{
  "num_hidden_layers": 8,
  "num_attention_heads": 9,
  "norm": "rmsnorm",
  "rope_theta": 10000.0,
  "qk_norm": false,
  "bias": "none",
  "optimizer": "cautious_adamw",
  "learning_rate": 0.000513,
  "beta2": 0.99,
  "lr_head": 0.00561,
  "schedule": "wsd",
  "decay_fraction": 0.703,
  "doc_mask": false,
  "max_steps": 6919
}
Each number is 128 + 32 x the weight over its row's rms, rounded and kept within 0 to 255. Layers, rows and columns count from 0. Numbers have three digits each. The size before them is the row's rms in percent of the matrix's.

# layer 4 MLP gate, 2304x576, rms 0.0222, rows 1545-1641, columns 288-431
092:155127109066113160127076111098044092087144070169102187135179169183162184098194105123119199074148143172184135091115098110109103092110107142124139102141039148109200102155137121175111102137112137112066097164121128106153101115141087147174103190120158092147072118121123131121055123105148165111148084097152190103138133035157140155142097146079112154141182117157081138133142118123121125101130116105163149168122129141111092130139075176134124
101:156153150100156107187097132132123101064136112095135110095154124109128121149130134085195124146113121151141114153073165190144112108090075110138080114158128119137120121145163187137146162133137118141093118160115136101154146195138146146163100176148135126095076152139151120174094142122095075045100171158157092122127195125140204172121068099114119151141174082098098134186101187120120133114098118146137098094113115089133099146081161160126141
102:115101128120161130083133161120155169140185152126091218118124128117123131134158138120159161111117150151157130083130154144126131108121174099107125094108089150094182159166154126171184141158152139112128127083103145136085123159202122126146192185110143117097099139112107130085103202115185128172124069140165102150102122146138102174122142110191133120162175134098126174167141116181108132177118102155130171141126129151103084091128149062122094
099:143176146116137112125178097128106100140160156146103134139170188177082131137160151164117150136189152187141102239166122108101142120132140119101050125143066104133106116139140105024161111150148090142072202086113181117151162101088166099090116188166065172132114123128134107136105121106162190127124086100067124134133191179125088177114142117103171135149136181119149086125135180139124163088095122121193125089162156081150123111158078135129153
099:112156104132133092163084127105136110093166131058176067136123128082147143101140149136183199157111103074136127141122156075131156134098163156156114160111113114053112081145181088181133149169123109155160115164188142136147085091082140122130114162094175141082145116092112107108087107129150123145136153227147174125159172150115082091133149148093117106103102083128142153089137125164106098109145107109130131167070147090157142159148102154127157
100:150143114086197113155090128102050136121104121142166125139200134106181121150148087077110142133157137120145094093127136115110110126101146119106076054158130127184120148176131114104094078097124118113173075164126150154094142142137129118101169154120111114145052069131094108099134123140129121120129051139072141138110128120169098144074135129153171125140153106084058156139088066114125085102135078148169133170135129154139115017122074151139159
095:122098047141123141132110094097117116151133098088141083133146179133078169157115190119138140132098169198186124107100131115065127098166133095092107095120102126115112174136095156186128105163169114150071080168168132141165092110115129165119158147104116096155159150093083176083133116110063108131134115200175099094080113146163047098098091147116142156144128202119113128100094127148128113038088105125132068113093181108187120118063156101120104
097:127068112114128092120098145098116090104117102149145131174152138169146110156118141136135100157112115081131102117144122143211123093140190090121083127154138117154164143105147128114089090117180112173206116181173112164156108027133133202136096168115126083082127174125188152087105095180142129148095154140126156161144158081114155086180153155103116159089166051133165160163161144122084096094089158110102092148115180113108149108087201124151073
100:151150162124189113168057164142113154143168166158148154117148126097164110141102129133079125088104148137124091141113136134164145092122093139154093173166089068123175103138068172209091029153109111166084200141139100090115091168115105128108095122139148098151093128118104140084137123130121141081145104123168060117137133153104184127098143117148085104139139147176133109151087080139140157139159130212135106063111135116159105130126108140124146
101:118139218114055136103107174075098099164142086129147121153108126149098108166118123119136119177079092142168134129116135149121103104142148103132136118128134086107122086106092136084187121184146094110075132094157124117116106151128093128078120175098128130121117069117149143186137143147145140080149106095114109195120153091149095176085112138095187107110214149075155164153073119139061102159088112102144101103169148151152135083113048131084103
097:131160146105166101164173077124138111079153131189156152101133144157117128157124121076104112145130140150151062137095096152089095092149059175150069155149088142133114118124134110106091166108133128151076143112092110074067175093145131127148133140135142104143089106175122137108167110083086118114146125114065093079109105208120147143092158132146121161169170161153179089100104105166168158068140115118142100148124135092130077088082105082197160
092:175110132147083121162108131097088104113138133147200087116087174088123107082116132116158064158144130166135187121134115143149126113073116186102138100156113150127150159113129107112105137115130070189122133065124131113131110116136135171146113145112125120139143179133128174142107136098078134125158096132145133116114151098176170088120151080157149117128153124120130081126116091173141105099149169131160084075086189128090113103119093111128105
096:130102094147101105093137171114153106163146072074153147108141155119216164086111183091133143105078156064150140152103121045090147124174140136141134138171130080085095167143097177168103109147145090116124134137108144048120082065148074149069138138132062105105161070178127117130152126089079109152155108146115125124143103075137137124118086096061128100085164177165126171130125098144110136128110186183163146120084105147165158119090115133130192
104:165151114157096108149176137149195105149127121137105131106138095087111089179133124092148113075126062140140167109158067154094181133154118167172117120135103075158199139145091131139113144121173151094116114076030142065146132167069130119140150152170206128130108099135192158163137115116144138173068152127115130104129166100143146153106113131159120066140148121131140134130081094124107134081114088154061083139120169104147139148069127124105166
107:110087147091132111096094126129059109154138097175114079103212176132141110172161122127122140110154159144155168157094142148192129093172204127143047111162171090143165125145134062089118122151154106150085140132148126097086142151133111072098077145103126136155134156087180100162114121090135160059045109162085138075093103142147095229123121063077146135092110128093105196130150077190116113132110102118100095119112150101074183134073129139122114
098:057148152124117066121131127101103084170232116156185075133093157152094140153127114144163174181189116123171149162101139118161104111177108118174129129214113104041087091100126123127084150148144072112089100084102103143116128115079115117185179155171134087126153108134123133149120105123097128128150104114159123160110108068106105097138083137158107081056151136114141104122139159125141132122121118204118090055095084073141102165047180111121183
095:157113113131141114157164162105090140100126132140141170141164083177131107086149113152145117114057050140123122144130098156095138101121084133132100196153106115118124142154138127101123048103087177200179125120070164109116153146069106156140192163138156110116176150168155130142088125131094136129120115156136184113110188143149160187063150119103130141178082162102132111133106135163079193126089203186141097118106105159128121133131069102115113
102:093141079125124161127159134146148131072100086158111107165182095107178088161125181112133191105166188125119165126143163129152103044130155131183156117088114128064122187149129102164184134118163109145113228123064127091051167103143125103123105130111153192129136135183103119135122147126112133066111145161080162134152097096158204125105160145117125132137164093099095120167105153222114151177121154176106112140073115100111121101127131132116129
099:158224075098120124188130157122134156132133114085112107163068162120114146089168148157145152083118156185131105164092142085159065097104147127144128090140084141092078159121126087148124128154138122137078142106078148099121192183096103219094168131112116122160086132012121138167161157161108144105155125152114106120205124168142122049110098091126154128101082102184148128144121072100122138118121092080124134132110160085071073148113094183099153
099:102111101103126135137096093068117103113175096108145111135156089127129132060164145158105117133117124096176155158099144144143071147123163107105101099163171084140145082131140159142130095112156205141159085167120139170188102129149125158098159108133171086152076142101139087128186127151153120132099119103153100168131087150102103075110146146129141168120132136115149111141166145108151128149127169087158117219097186097103136139118096147156173
101:165114108101126130146128148060142163094077109150100185109139174131135138126143149076169129115106089120136133095103067136161121156130136166127117159153149189140164085108139136159136194190150128181164090127170138160109117127184104139077113124115113132125176105115123157117194128152179120184163180143147133100093136135144112115067120089188108157105116151109141198130117165062102115096121126096112181108089190139173156085089172144145118
100:172192164092145134050059112088219144120112090112111098113139148048165109078131108086152127118120097136152122138115107128183156162094080096156111119189172137154151108094111127091141189093161110091111108128143174127164066163122161184092102135103152108111117118150110171142156137123121135098092168157153136139087134188147175085124170127145155155143186132110154076131049122100204101177146129147160116091185106096090093149172116066125087
095:100161122139152119164116122090128114196097150070108168130127077159178113092188100129135121162124142182176144135125150123139114107171117167102164135095133146110061180139147135171127127138100141077151087153137125184136112129159136150122092158117214144161140128157161176136146086142124083121091133177126079124130107098141096175115131136187090093105061165120182097131201161169130123203146130081101172169163126083141138099068135091137165
135:080068167202112093167133132113133108146127082072213125098137130112146215143150101105106095176116163117132149082143149150151133001131116089161120169152146154067123129178125114135124118109081101197139143153134129138087124154144110170139069087101115138138128134141141086135094111141125108117125107084160132085132086176129113104140099096147089180138128153144115171126175167124137138097105136156119107114132098159108140163065163095175128
096:085135135146151143086122124106107128133180139108158126130142150124096098114046096104179084118122117135136193111100105120131143137155137111138120124114153118154159131160122171118166142197196179171157169163109137138090129140184129100147149130135110137096130117119137142133119127091168153106072176114136134168174175097153158102196080207130170119123154159130166118157124126117119176149107102092171098076125167108114140156141156104169129
095:182159156151144112100116117111118060143102116101135121190136098124092131116227075143149075130112081125134152120123130126111132159132148141135166124124137129083080121115145096114119111119193096080130117120150118093096160149129115173062124129096136103116150112139099157096163145115063128105128112126193102149182151177148120107095133142158109148140171117129183107125102100090073132100110098146104114117146155126174110198123187155120155
098:131118062142114158145134105091114191132138126143135140101121119138150146060104153102192117130171051116145108120103154100101151134114134133142102167164128102092121144137200145092139177148144130147112095163160088140158140088123092140076186146123109123138124145138067130098122130112117141113036163139085095118123176156142114116085144063136123133076121139165118148144129072138125114135173135131176151128103133184104117142107124122127133
101:182199106138163074148125101087140131121164128142085103091128194145075137189120187118107134149132058106177130157107134073112124135114111149083126144174165102131104159113099175141128144128141140092114103197137155154137141130076173137139081111193125112097133083086201128113131131112174139164148147142166117083175141129149132105156155113107125091148105170123118155140169082123125104101155113151187142125180154144090139155128089077133168
105:144129099152112047169134109094111118132145168078133113074135145132085082175161137093102080079129155162187101178106083143146142143086132146117144137157163073154170107181122178157171104155212109152155097114089121150183135206171104159138134146143131100163072158173139134137139120138097090126077118032130086167140131150156215190048130126101092166130171173109167078157103137138160096159124107157176073084140154093138120098115042136126144
102:153102137111132120199095167129182116054115154071162094146146127119110087120141175123147142126109156118118133170129112062158122127124124190146096082128089116105088112176153120129097151208144075113083146122119199097122168050155101099145160205170160193126139161110148146105185142097067056152086110109133079154196147136128121162135129094168150080071182124109087183132154164138176096137163067104104065129162126082124114105125089120138170
102:117144116094185073086105159102097117099176081149162144128177120179119125157162089134184123149140141172115110141089146114148129132150100162148104137148086041089178109177108159103160120082156118186157111108109201194201101164119098129152190098093128144123131080120218119151145122107143131135104145124170185150107129104175076121113170178105150083136118091175153157166116108154138150143136170131134135121133138087167087148153108099106130
100:107169135148083129150098141128181136137128163168134080131121175052129109098138106076111117121110124098145164110101050118137203112097115111168096144178114173129126110148125111171087157169155086149152094146111104143141069122122108126155166100073134210112121089101066128086132126082127135146114136134136131090168140150098087122144193128131129181122156137151129091195166134130116096146111138100113156133066127088123154131052124089175105
097:166089141140143143086154126089116165114160085119148097087114153144193142149104143072123131130095124142185101166134126068058159113126139092107095132178154154143122114183162105108121173123095123106145182132099096116188109108112049173136122173130140096173104113113113106148203076098097158133027123137122137131149155163176120126114114101179160154120170099117140108120140103068116113091118102129055128066085173167169134069079167080116129
097:149068075131146112093124149127135165156086134109101101093213172138139154194172092176068197105149183186110094091109093087097159089108122117215099157089132075105176117189124094150139113154139174125129117126161179145140084097107124115111092122116179158098093093101163112118105144129159141165145137140151142090115123054151130158114111110091095160087085122224152077098118137159104083130145144123133115166129162160133161123139113105145160
101:123163140142124138110148111153099125112141184057111172142175177125175082104116174065064130083165131173161088140092156124058129127140103165161105128119127144170106133176125128096119085170149104115049140122043160187132165159124108168148107144138093174122162167113100140123139138107085084102140090131144150125152133147121143170107100118116070178181132168132150089117138108071184125115097114113105113154127122093118116151144089166124171
098:153157114170151123134061144102142112091096144086161174157071137130161094064178152126109097141146084119128144105115143140174097142108146150154141127110166124141131140152180132122140168137113079111134086094055161138105183099155111123113112163140098106117140170139132130157191152136096153134170163087085082159125158090091148097093116116228152212180185156144176124136124183122101141177085126163093153123144123190182115106119049073093146
098:190149108141100149115124151098110103139136105110099098106147191143128106107163082084100119102146138124133130123100097149120130166129153136088077107083150075124148143144181132127130087154138180151092181128123138172097159117089139118106091172097091155153157111175188164128150082141164095080132108157076153128142113100145176120095136125117134133143110057116073163123137101123094156110099165110134081157094149163169167076108085170162143
097:154104146155082120146094163131114120128174055094174113088158091207157129090130067151111101166128091144169149118099114118141140111154124124163152144130118101092122074140149127161179092183092106187093117179130162088099106091071125165079100138156109140056141098110159119113077154104102140046112122093117109101125137153121128125123148139100118147114132147127079067106089109118110110106136099124069125150121139054160111100086115110127193
105:114141084097131165147125136110132109093063142105137134073093166113144159115113106133151145142080085103209187189122124092060161103105063106061138121136102144089164076159174097117146106077150127190041174175122111141219129072130125123138169140125130149144090119100104157064128131155116049121106114119055136127156107123138200139130152065171147145149168089094145103091148158162091128091164116110193130122129124146118100136080126145119146
097:101151130127064091112037152132096178142154072100135113105146177082189108127156168102167176159159083125169192097106210125165100133122079129107120130177120155105155126121142116112145134170101131163092077099116083186078136143098155165112119178168155153190151124162145108118166095106124105097133116095060188150103151103169113119150115120153117111086112165108162113137058148146136114147112079133175140088102165118093184148078084119224079
119:124139074100135106095154134103137130120123054134144118098175129104119113140152165064169144147101172116158139117130059091128105103142123161113097101179118056116120169189134164122162144154203151165138121129129132109145061105141068107119141171089102151126078127107138127120122107210145103159073140097109129162169106084131104156090129105134161082157201167084203125128102120116127106157154170112092112171137125115148049079174096100150102
100:144123051120091157184088080125151072101138140075149124137144162119133071125177118111123123077114094161163171142164104130138103166094104140151137135127135048155104144172149127150144198141179123092121146103107129095103125149125131160103160179080102153116082170123155166106120157134121186107148089091133175120149125131167133158074101035161166058121174089126134149133110125125093167156120086071127142077121075154137147113141124089151106
101:137175142098130134119151118103170146190121140111137129119170101147123128150193107177126124132131156105173198159122090158107183100172156132084093168116119094132180119174156139182134152110174144164089093108108126183084090124096137096175188123127147152130138133116155109112058097181113125122079151090131154136084157165115151107127155115102155131097114115124141097148146116139087126125067181085179095120153120180163168120157122093098119
100:129181112096125171103097188184135088183092133148161095074131164113091166141181163155096119125119109115150140122108082167151139156104159148123099113127163150146098155137115107166216105149168110130122136154115109157154076162161147154152125140136109175058143168090150138114118100117157139086078120067040125148162112163140156144105130109136104113131141132096089139175122053119134111178088127087078147137138126133141151118103117158143095
102:119085132166148146143132097100138107178153088100155185154099076139094098160113124168135114112143218033136180082118079138069147141157171176166152140124077153103175156139094196153128114138145130093154119100126188136188192136126114171135128108176103108072113099120170128149190174121130151091151098096108095098108101154139149154104092146166133116110139095132130173111168134154105150102116158164223119039142148037166137145109112106111137
100:163126113124147099146136128109079115114127113211126133145130121099163125165080177129188177081114101198160089094097160042081143064162138139130126147127077145095114137156139107128128207104159102108091159093147175143172122174083142151135166127137100091075080149159130119174109140115093121131082126100121160086121098133113176132095116156138091103107140173118115118159125124103098183125124175113082163137126121152130137095126126134141103
093:108162143096082094099086104133148111113100118104137103129134179204126074191134115119138159147066095159121124125113082109110162197123151118119078102138147162099135143134139142143119112155178149157042158104130123120197157076092146108131104107122117156126127104149149151084070152123112140097096130106119112150131120117145139108127151073120172153103178178047103181139124125172152094145130111079122119187119120125140119197162147098159100
100:134086144087078126102125144105146129155170122186134102168136170132095136113112136151120143181164077103160146087099145148126165154150194135173099224126129161121105121182151116146156076137140097136128126085099134121114045093155184136091120097106077077153173062132067122112233157140037088171137100136171149137185148224156150077136135161138145133148110099149104171106099084163140123114158147189165144092061089148154122118096114121180105
101:160168154102132140125152084206135128096133153107109115152129109123108099061121091120138111132174112185107106107138148165081093130122116129102135118133150120164159127112132140093180097109110108086129157092184167138097121146170125107183115116118137152139155161117130126087078130103156119118016183140124151119092139133092152128126098172102139122164151169119162172144128059062183102117158154141164156092059088111098131089155131099136096
097:112113133100148140124094123113061133106146132111157148151169103142128155124126145112156105115133144130143171169111165085150120139147158166070096096149156112103108088150149112165098183130122111145084082158128150131131109149097150116097163188151206064133063135091173166117145141157070111173119149186178183158126151113153157144105156153100132164151178119096167147128099100088134102078120109174127147109153146118130066092067079098106128
100:163186151100136126142172111151136103145175086064133145118152144092144110146183161106124122155154138113165125175125118144211109068151121078134077215131171100168137118131157100161159165117110066169145095143165098111103160130111092138143106157158136106161118109096110133104070172115164107078115135176102135200166232142094158161130084069126133133127110124176193152062094135143110080137127132129127191145124127130080095114105131095126140
097:205187144164099169166086130144126130167170169124186054062192164156134196083130128149147140132092195132163107104098128170128140093103110187135079136137124096112180148133161152106124124088114154137161134124113144155086186127137156116134198143149120154089108164186110115161111120144168146050095064133174133160059095128158180117135114135129087105097092128107087108182109085145159166141103070080116129135150140169151118116161073128115063
103:177092130079154145162163090125051082106093129125128179122158173208137175160172083127153155083119128169136181119148092122107093107144187099191165126146038100112144097131144105126125130129153112126122088209140085101120172071112193127147151120119135092130085197194144139128203138104187127111148065114100096081126147111198113086123079110133121113068117144160122129142106091160139117142105149106127110149172186156136176127102113080109111
095:124114191084182124130163182083099096151091169153175148103118202134144128122143070154185119130137162090190159137138136151105113116126042128128118115136152055117080155103087204144111139186092126157128107123135104117123132119112051061120170136178069140127128141142198136145063121083210141125100116196126139059132128047088147053115082102109160121063158129120126083102098117151125141188104117147169127107159145126103072131116124070110130
103:145189128083159148134183080143140147181140117176090102122091113141149103130167150146061125110168133144128149140117119102158160099155133143201095127187147103127061128147079141140224139126114118161195073145103153135083119146142173134102072104146155095139105153197113123150174170145124089133083169120152162132194143128128111129138146084066119145155111096100112067130143112185088063130160122104113116206134131073136104154166154167093137
095:205105150123113127156073151125093143148150185089142103163092162095139124108194079120165133158169106075113142170098151106137130066140110127130151166155153133080149188134172167081176144162138077144168128112081111089201143047137172076126120133101073131119108130196103145092077144095184198089138186136108123114098177149108135147102139153152043144156101096156140067118084108108078104195112123126132148089094137114145141163121150140149168
104:153074156130138096096134111107096038157157183171146128076117130157123115181155166155090161173142084089185128045137102140116207118186155123138104153158162116104144075211136123089141108163127113138135147161109166133134117117098168105151120139125141115108130092163110110105118083110105112102130147138210105114145145143153144118143134109059181157076109117085108134104130097112103190104117075161152092103149168128125074136058083120092168
121:140109078137122168084150091144111114107094091139135126116123196103073104165150098072148142146125045115179105106131140140098152154143090111125071117162193169160081101146117113094136149128130123103125160137161081129090167135087095092154132158037143113171123181184165164137163104155135183094102107101177046107124168156188134118120148151152127126088165133083190098146065101136144101150134133134146124114183182133141123091106180094170096
104:158156111130143096160105115144081144115090164083163156103150120142118128147156133144124126172098102128142161156110107131144143114121167103099080124166089103083134143122110130148138134164120148131156168136087182138106196090100119076137069149168134141147077153119094125204129118129162155058164156053156138076136118152121121152105140105096173148157154144162144150152112151109121121098181097129138129168129160072104149138058071156108139
122:141191087098153157128116160163077151148153130122079152118127171190170087123123087146103147100123154103184119148098151100133142131099104142115062151170144103105131091163148095192116127130154122203149105150149116106145167122119117166160087173099147116117111130103171140136115154120082155124152126189133115149170162109151190152125101150140130057087112076120135148144165102110080101114095191096099104106100143100155164072087140184069158
096:107132156188143116168101114149073111146138088142164161109104115140125183136099126108143095100195122111133158084136087130143147043158137111145182082104087145143154078113105129103200126142124119135087117149060119105162138116114114103187123142148099077083072149135132118109091098156119106189132117128132104062135100056117077112089145115134111110162109134120096102108110115160146212078068158137052128133104160067104134151074183094118189
097:089089128113163210157119114153102142129114095183138153136092199116109082176122129133144083138100126111156187181121135093136139128110121130129146132116093091096124122096134190162182121107109129123162124144109141137077150140121060099138111127143144065140072179155092129100124108050140159120149124102167104145118159086118188153161109125154115145164124085165164144090169168164138076160128142151101153123180138085109142146124122114092160
106:146172142135088058097163149126143129098123114067141154085133112097108174188176136132179172132134149121075133077095101107165137083111149120129113129152166140117161152176155128099170131160148086135137111196111121134133111105117164143125139115120099072095071139113138151136162112123141110168129076157155133075182135128164175091100076131086135134156133085110116113130128176115086099054084103155110111126139166111144147110109120121194124
095:100090103093134103089210125073113097139233165173055118092138118112120118090197159151133153120187114119123164031133141156150132108112131118124098138099208085066103174105107151121096145212134153109112159093097169121158108150196172127125112178103124126097056055170162140126124139102133108174096130126155098105090164055126153098112149104140200086116140130148147113100103124153124156165152170153113156108187118127124089134111102113108172
097:171168136146189118167111107103078104101144099161098171133133107091088130104099161153103130096083086130137196116137125191113185118121169124165130159137126110093142098134161109146174083135157096084065180135102169179117133134098155129059113131105077139121059151117134137195119119092154130129066154143164119118180110156124125159133106062125138172136145060128094159081107116161095138099142147127065192137145128123107110119097120061152152
103:121113162101112178124164134100104126075227120185148124125132137186155095181187125161063132147193110149152128085069057056135133097158150095141143103118150140097186118180130143106121155117147108186167116167136127137153115152112113132117097108049117101131096150124115127148098115091103132103138077072151110161156166164084099180169123140122085176105135071158152151163141102067152096162098086134152144160128082058114134114107076192101197
111:115182064107065116143112095125219108208097115075141158138196163094137114118169190100099169136218142089096157048120104150138150130045121200038106133151142120096123163125172109118149083120169163116108106121101148114138084174104138150097136069141159109169132107064192143177134111129123133090132188083089181121158135108119156132110112128084142157158099117110131067125104122127144121156109136122173214148081197146130131157165148129195091
099:171093167098114160111108148112108126079123042131104105106148126108127116101138098168113160112131114162114158122117198121131129194086110118116113137145116101193102115196109110150167127172150168106170124174106196145163150165087083096159184160203147191122151123138190140101138154117152073164119123133143099111086067122177135136141166106102106079118134119167199171111076115110114135116138124145143113132143143174094150131133126186082179
109:153164132082114150145087135101098119162144144089189154129083126058013113143136109099126142175112133134099165138118090121147132130127142160122106091086147119142166149123144216147187138112176116132131125147083159145088083184138127176119106127127170106167104112144146158139156175096143148168170114157143196066111099199210133177183129100172227148116119122068172125160103152133102160065104101157110133164144132173185093187115093137142117
100:096120097117128141162170106113152189119138078068096118166125094146143144119160119100143117151110127123157142113112113076073150130101138082140134109116082190140114162158173126118148144162112103114130074055137202131161069126128091105189144170148169071109079150109121127138052127125138158126121163125110178144057130142104121147090126150116105157120135125154096076144139111092115108155159078132122128124080104052117108107148162187124145
096:153209156099174157163158144203177119150111140139117113087157106148167138142136109149146143153169176134101140111102107123153174142130110014100127114136092155183160157102125119123098109111188101100125174131085120134117114173086140121113131152137164135120118203089133119056122060114125174100102192107082094116126128124136158146059175088108135170090194127105159109123110124062161153112097120127118148147131094146134132111127051089081124
096:168176132135145103159105147123170097135167136141082097164088160132105164133136089102168119172138097113157138145143108097169099130131192074075108168132102108083108120151122163146139113109158132172122121112092165187144154139101087174129102136064062128124080085158207120161181124106154151088122174119141078163166126137108180136117131103146124134076112095149187068167122169132127176105106118121105110144105146180110143070142105104106106
097:147063159099154113133148063147135149091118097151077116111129138147135144086085098140108072079168139126173101204170070102083093178112189143121146159138184148142095144155130090116154133168145147095095139179123121122108099123170090104106127144116110121155115195124155152066161139211103132108171117140133083103058129146150148133139032091099105084166115125139170093145189144078148148087094123098169125115138164151085175088072111165116095
096:147117184144109093156058147116110104087124154113128145107149131192112145104116142112130170109117101121101165154107113124059125061109139112144095097143137149138089119135152147094154125144141139163118145107151141187115083116105143146110123127096131145097161124139169136105145192086156072169171132123104071139147112086136118127131129104166135128037127131117125057104108096211139075084150122083143171141093185135142170111058154141168144
098:164117111124051114144142148125097150126125099182089124168116124162127122130091103124204156180056094105193130182120129148113127131154130156130127143186109097132109080112142132074141069171133080139133108164165130135102150051174100134080143197124137131096104126175102107191093137162100174099112207140130103151134152176148122139094094142137191136156151147124149123167148174152158077110136145174131117129137145147160102139119117073164182
103:216157165104101137086133076077097088146158067126143151090137164178140160086217127102096147114221146128151134105105119166119115130117153114181098079138130101135118093152127171121119112177113076142142167146146139129118131137155142189096112152105083154144143156092166136118180113069190163170116104101143104135119149137115102145117074071130117140062120161113092148090125125156137150144106115170098120148090162165131127108125092112178107
096:128097164157106115110153181148143119097113123123098148132122088145160118151168122123101117117111145145079162142135158152088122149094141129184108139094096106079117156153115127125172122166102161143128171137139140119163086141141170098160125160106121073121159098205123158124107105141104114145151155156111169133158126049146164099113162161159133113134152144190113173149153134105161145162055147115122128153154125055047100141141108124120137
097:087127121164106130208128096152117167145139089160121071117131120143072089139134097147095097166173121099101136137151114047134145162137038132137123164162165171111159124124115178099121119102125130143182134108169119174164106121079122119101106155087174116134133124131146131115112109132109127079138119095175175082130086141121132131112109097109096129149102213091182192080106160132119134136159209132142166132059163101071149151123152138082112
104:157084089126155066140136138030164174155186134167038103109130088082119092143145162126136099147091085078169151214105059119139118130148111123134094139121107106120151147148163163099123151115163141164159155171103132122143150146158157106141169183193149138157137087135214125166124136123097156140186185116127223144137086117145069145140176119113127124128162142066154119164087084120153151115105120159173120081160203122100101163147115090142191
098:134152137116110108166078114127141142138181090139196154114151154067172092164170129168120106141114109120061175144091166147112108155096122189120130146129160092115141104126120119155165131115091144101150131158097134206160162082133187108088086117147091110120153117091151125129172114076125105143169126142115140119160161081140169163116113076065111159118155163135121124146161079098111096133104073160124141096128110122121090105071137135202104
104:149157147089086047130128105116111162098146129129154088112090135123079128120151130136112146124147101134144186147106148104108137080201086123043142123191108157108156076137150169138084146113124140124097108140094159204182166124128106128144113120125125138188143134147102151097134144125124140143173109185113141112111149135164202171106151133154114073120132139123113140163119103034116102176092112157095130074174062117115063053102116110132144
100:125114038129105059173131100118109150099052133104158054126128191141154189166109104112068139117077125131137130159081147071123082162096108098129043112100186063141101144172055108137138158112184157130086110139143115179105136144108109137142119158121119096142113113071130135169108126165072141131170065102102134149165135076180084158098110131111127141094102165109114076118115054104121104031110120072160097142122101096114159128089149157141152
097:151071092142099135132078112113129128192100096114118103092029099127175106104125116143113083094169137126099141082121149109151174152118111155110109213138220136128158042165098111124118126152143174087050112183141156092131133137158144141158161181160113152093150114144086127133137153096153131068157032081160040107120140103150080121202154137121155115125097146167136148101099136126064086149109153098190150138182113122149068130134128126137162
098:083137107129127132149099121126191141182101116114133170123144134140109075084152123136095135135079116075137069094064059128070079113144124205105125192140107142098174133144152149160208132147150148162110141077196086152119131141138101098098127116126131087125133154151158107182162142135134135104192138071113111079108119084178146134118063191130121191112092129145130068134102136130152123125156151099180070129160121149121109132137121162080121
099:143161135170126121144142131145170171176073105097093112078145110140108071109106098100164176109109112150127147118122112198136105141135102131144072172128093125118107103128170130125181103095179088088101159157141163122156112069108127076179150189102168178115145152131133115154073117129146117082090065100107131143153126118103050149114103102127112108111131139077146108160098130133097110142127169126174092120140160062091156062116119104131123
099:106183146062117137104129147157131093101132132071095141076152150106160121096075142107112126149145135134119201143142114091160198091106130062132081132154155116179161126063206135208173128161141079156097141175139170094130160198113177131110168109112095168163169054090087119142145104125146119161099170180181142098131111119136196097142100143105151127100188146117118102130100201121128109185093083169119150171121166059116104170105189120123141
099:134105072120177135059141121134102117120103115185122152169168162160171159192142109135093180133152148090155116093115166091062102105113122162110137132158148138111163124127160126137191116152177114119086139188134145188126107067117086119089163170122110151113055137116070111131156092140095166178134110170159121225087183130133150196102145185075164125153083150136134151163099160075099136104116105129159147145113151167105125093142130190119154
111:109146205119101126119101128141135128085133123144133098136092169099117120144141101135151144122063098120184158131148120042171099113093153127120098134159095073098151171107120135170128116220123102071126140052161130102093112097075068065091088170097127170146144171114095128140178190143172096157052064123118118184142131089172111137112119120108187120044124099139132108176156100111076123152153091099121084111086111147128107042117086081140141
103:180140139109160106130024183110105155155140189106131131130118110169073130123124094100103112116129144148119122145125133130145149123171064110129120113171124108133087133125150156142132128133150085196057133094152105138109102165135114093164126112120125091105105149102142178157106087159119173143165110064123184216126100159186126082114054102095125070129159168067106148166143117116086131134137187103110155180074061169138095129179088080209126
099:067107128144082163147159115123168168112155098149089119108134154135162110114104135134122162117103162107139211092121175144139099073161148173082054193138160113115130087116161146085107131134196080168110130149102169122156113110148165122102146109128135133123150158099148137178139142153078144193123153159111129172084123127110151149158157107119145100182109121063153122140166176070154079161159119137114129161148154112177172118152108088117092
099:160175137135056156111134127088091117158116074105132153155180139116127122127169162061119137193123090121123166118150094161147117118120087128114152126135163077086158147096184175062135101110124106182125118172110100130098098122148134147103175125138205158037067143103054132077137136108150093144090096107119147123106138064106157181113199112118128152169151084069111155176107107148130227110116102164192129079180130099142177080146049145123135
098:110141057024154129112169098180127150154121170159112040110180112164139101195185071120114155098127184146109179101109136204105141155150112137159111118165077100052119068179097127168144172112150135095129109113143121181154119165117092126124148150182113148104103119073102117152152066070157146111142122148073131188130091146178137113124118114113142127153110119103191100142105079161100120114108155161127149062161120135204129148097124136122140
103:132135130099047151097145150110141136121158139082099179059167101159147133111127113137076108154088157184198172114115120126157104147124145132153082092176076090090124129141120074098105215190160171135174102148134125177129138083155103156099183146134117157118122085116107147112114185171109145070135158151107191083161083128138103105133134140119158100122200117156069142171088124144093111126122113144082110098094170128105103077133164061096103
104:172200154125127116119127107081132088073116108144101171191123108148140150120177149130143124142119125126098134158117134084179119108085174082095098106136198108120068119089149093097108173107154077055105182162074130109105105070174113083082108116131131106146154175099118129112135131126110079132091048107076089148102135150134166173090078104140147179084197116071160142085117170154121124113170052144105165169141143174108097111141122109196112
102:199145076170103059113122153088202050100103134157041091116123053141063086161129162128134181166120110090168128135117135136141112096111140122079085128157188132117095153150097133136178102187142129100097114132116122102070098119083106151111121130093098115166130098184179126126090120150107062137145087118115113179136078111132116153128104109064118146098115198109172087160131130140114096084089104104091143111132135102100083152144152111145100
101:110131126132128133185101104149210065110113156099083104151086096143129119101135101093168104046130175122090138173105161111050163183095077081141117177208066122181121116202110122132126130111116140170126162134132121132154079109181137074087112117130153093105148111089132127114031104112102113140184137110137126141096127160139114137112108117124151100155104161113177123058136123083149118128085086079150121168060170104123127166099104165091156
103:135144097103151104140160129076205167164108146174133175115181107139151147143163122132128157100164185159117133147135125161094142104086135141099079079116139092134164111111201108148080142169128194094152142120137100158134103065121107093083125152100145162176101127122159126139103103113148138088134107127122179116160151139122139129146135127119149172130159084122047119138126152122128128145123119136108131154118152062161134110081108123092125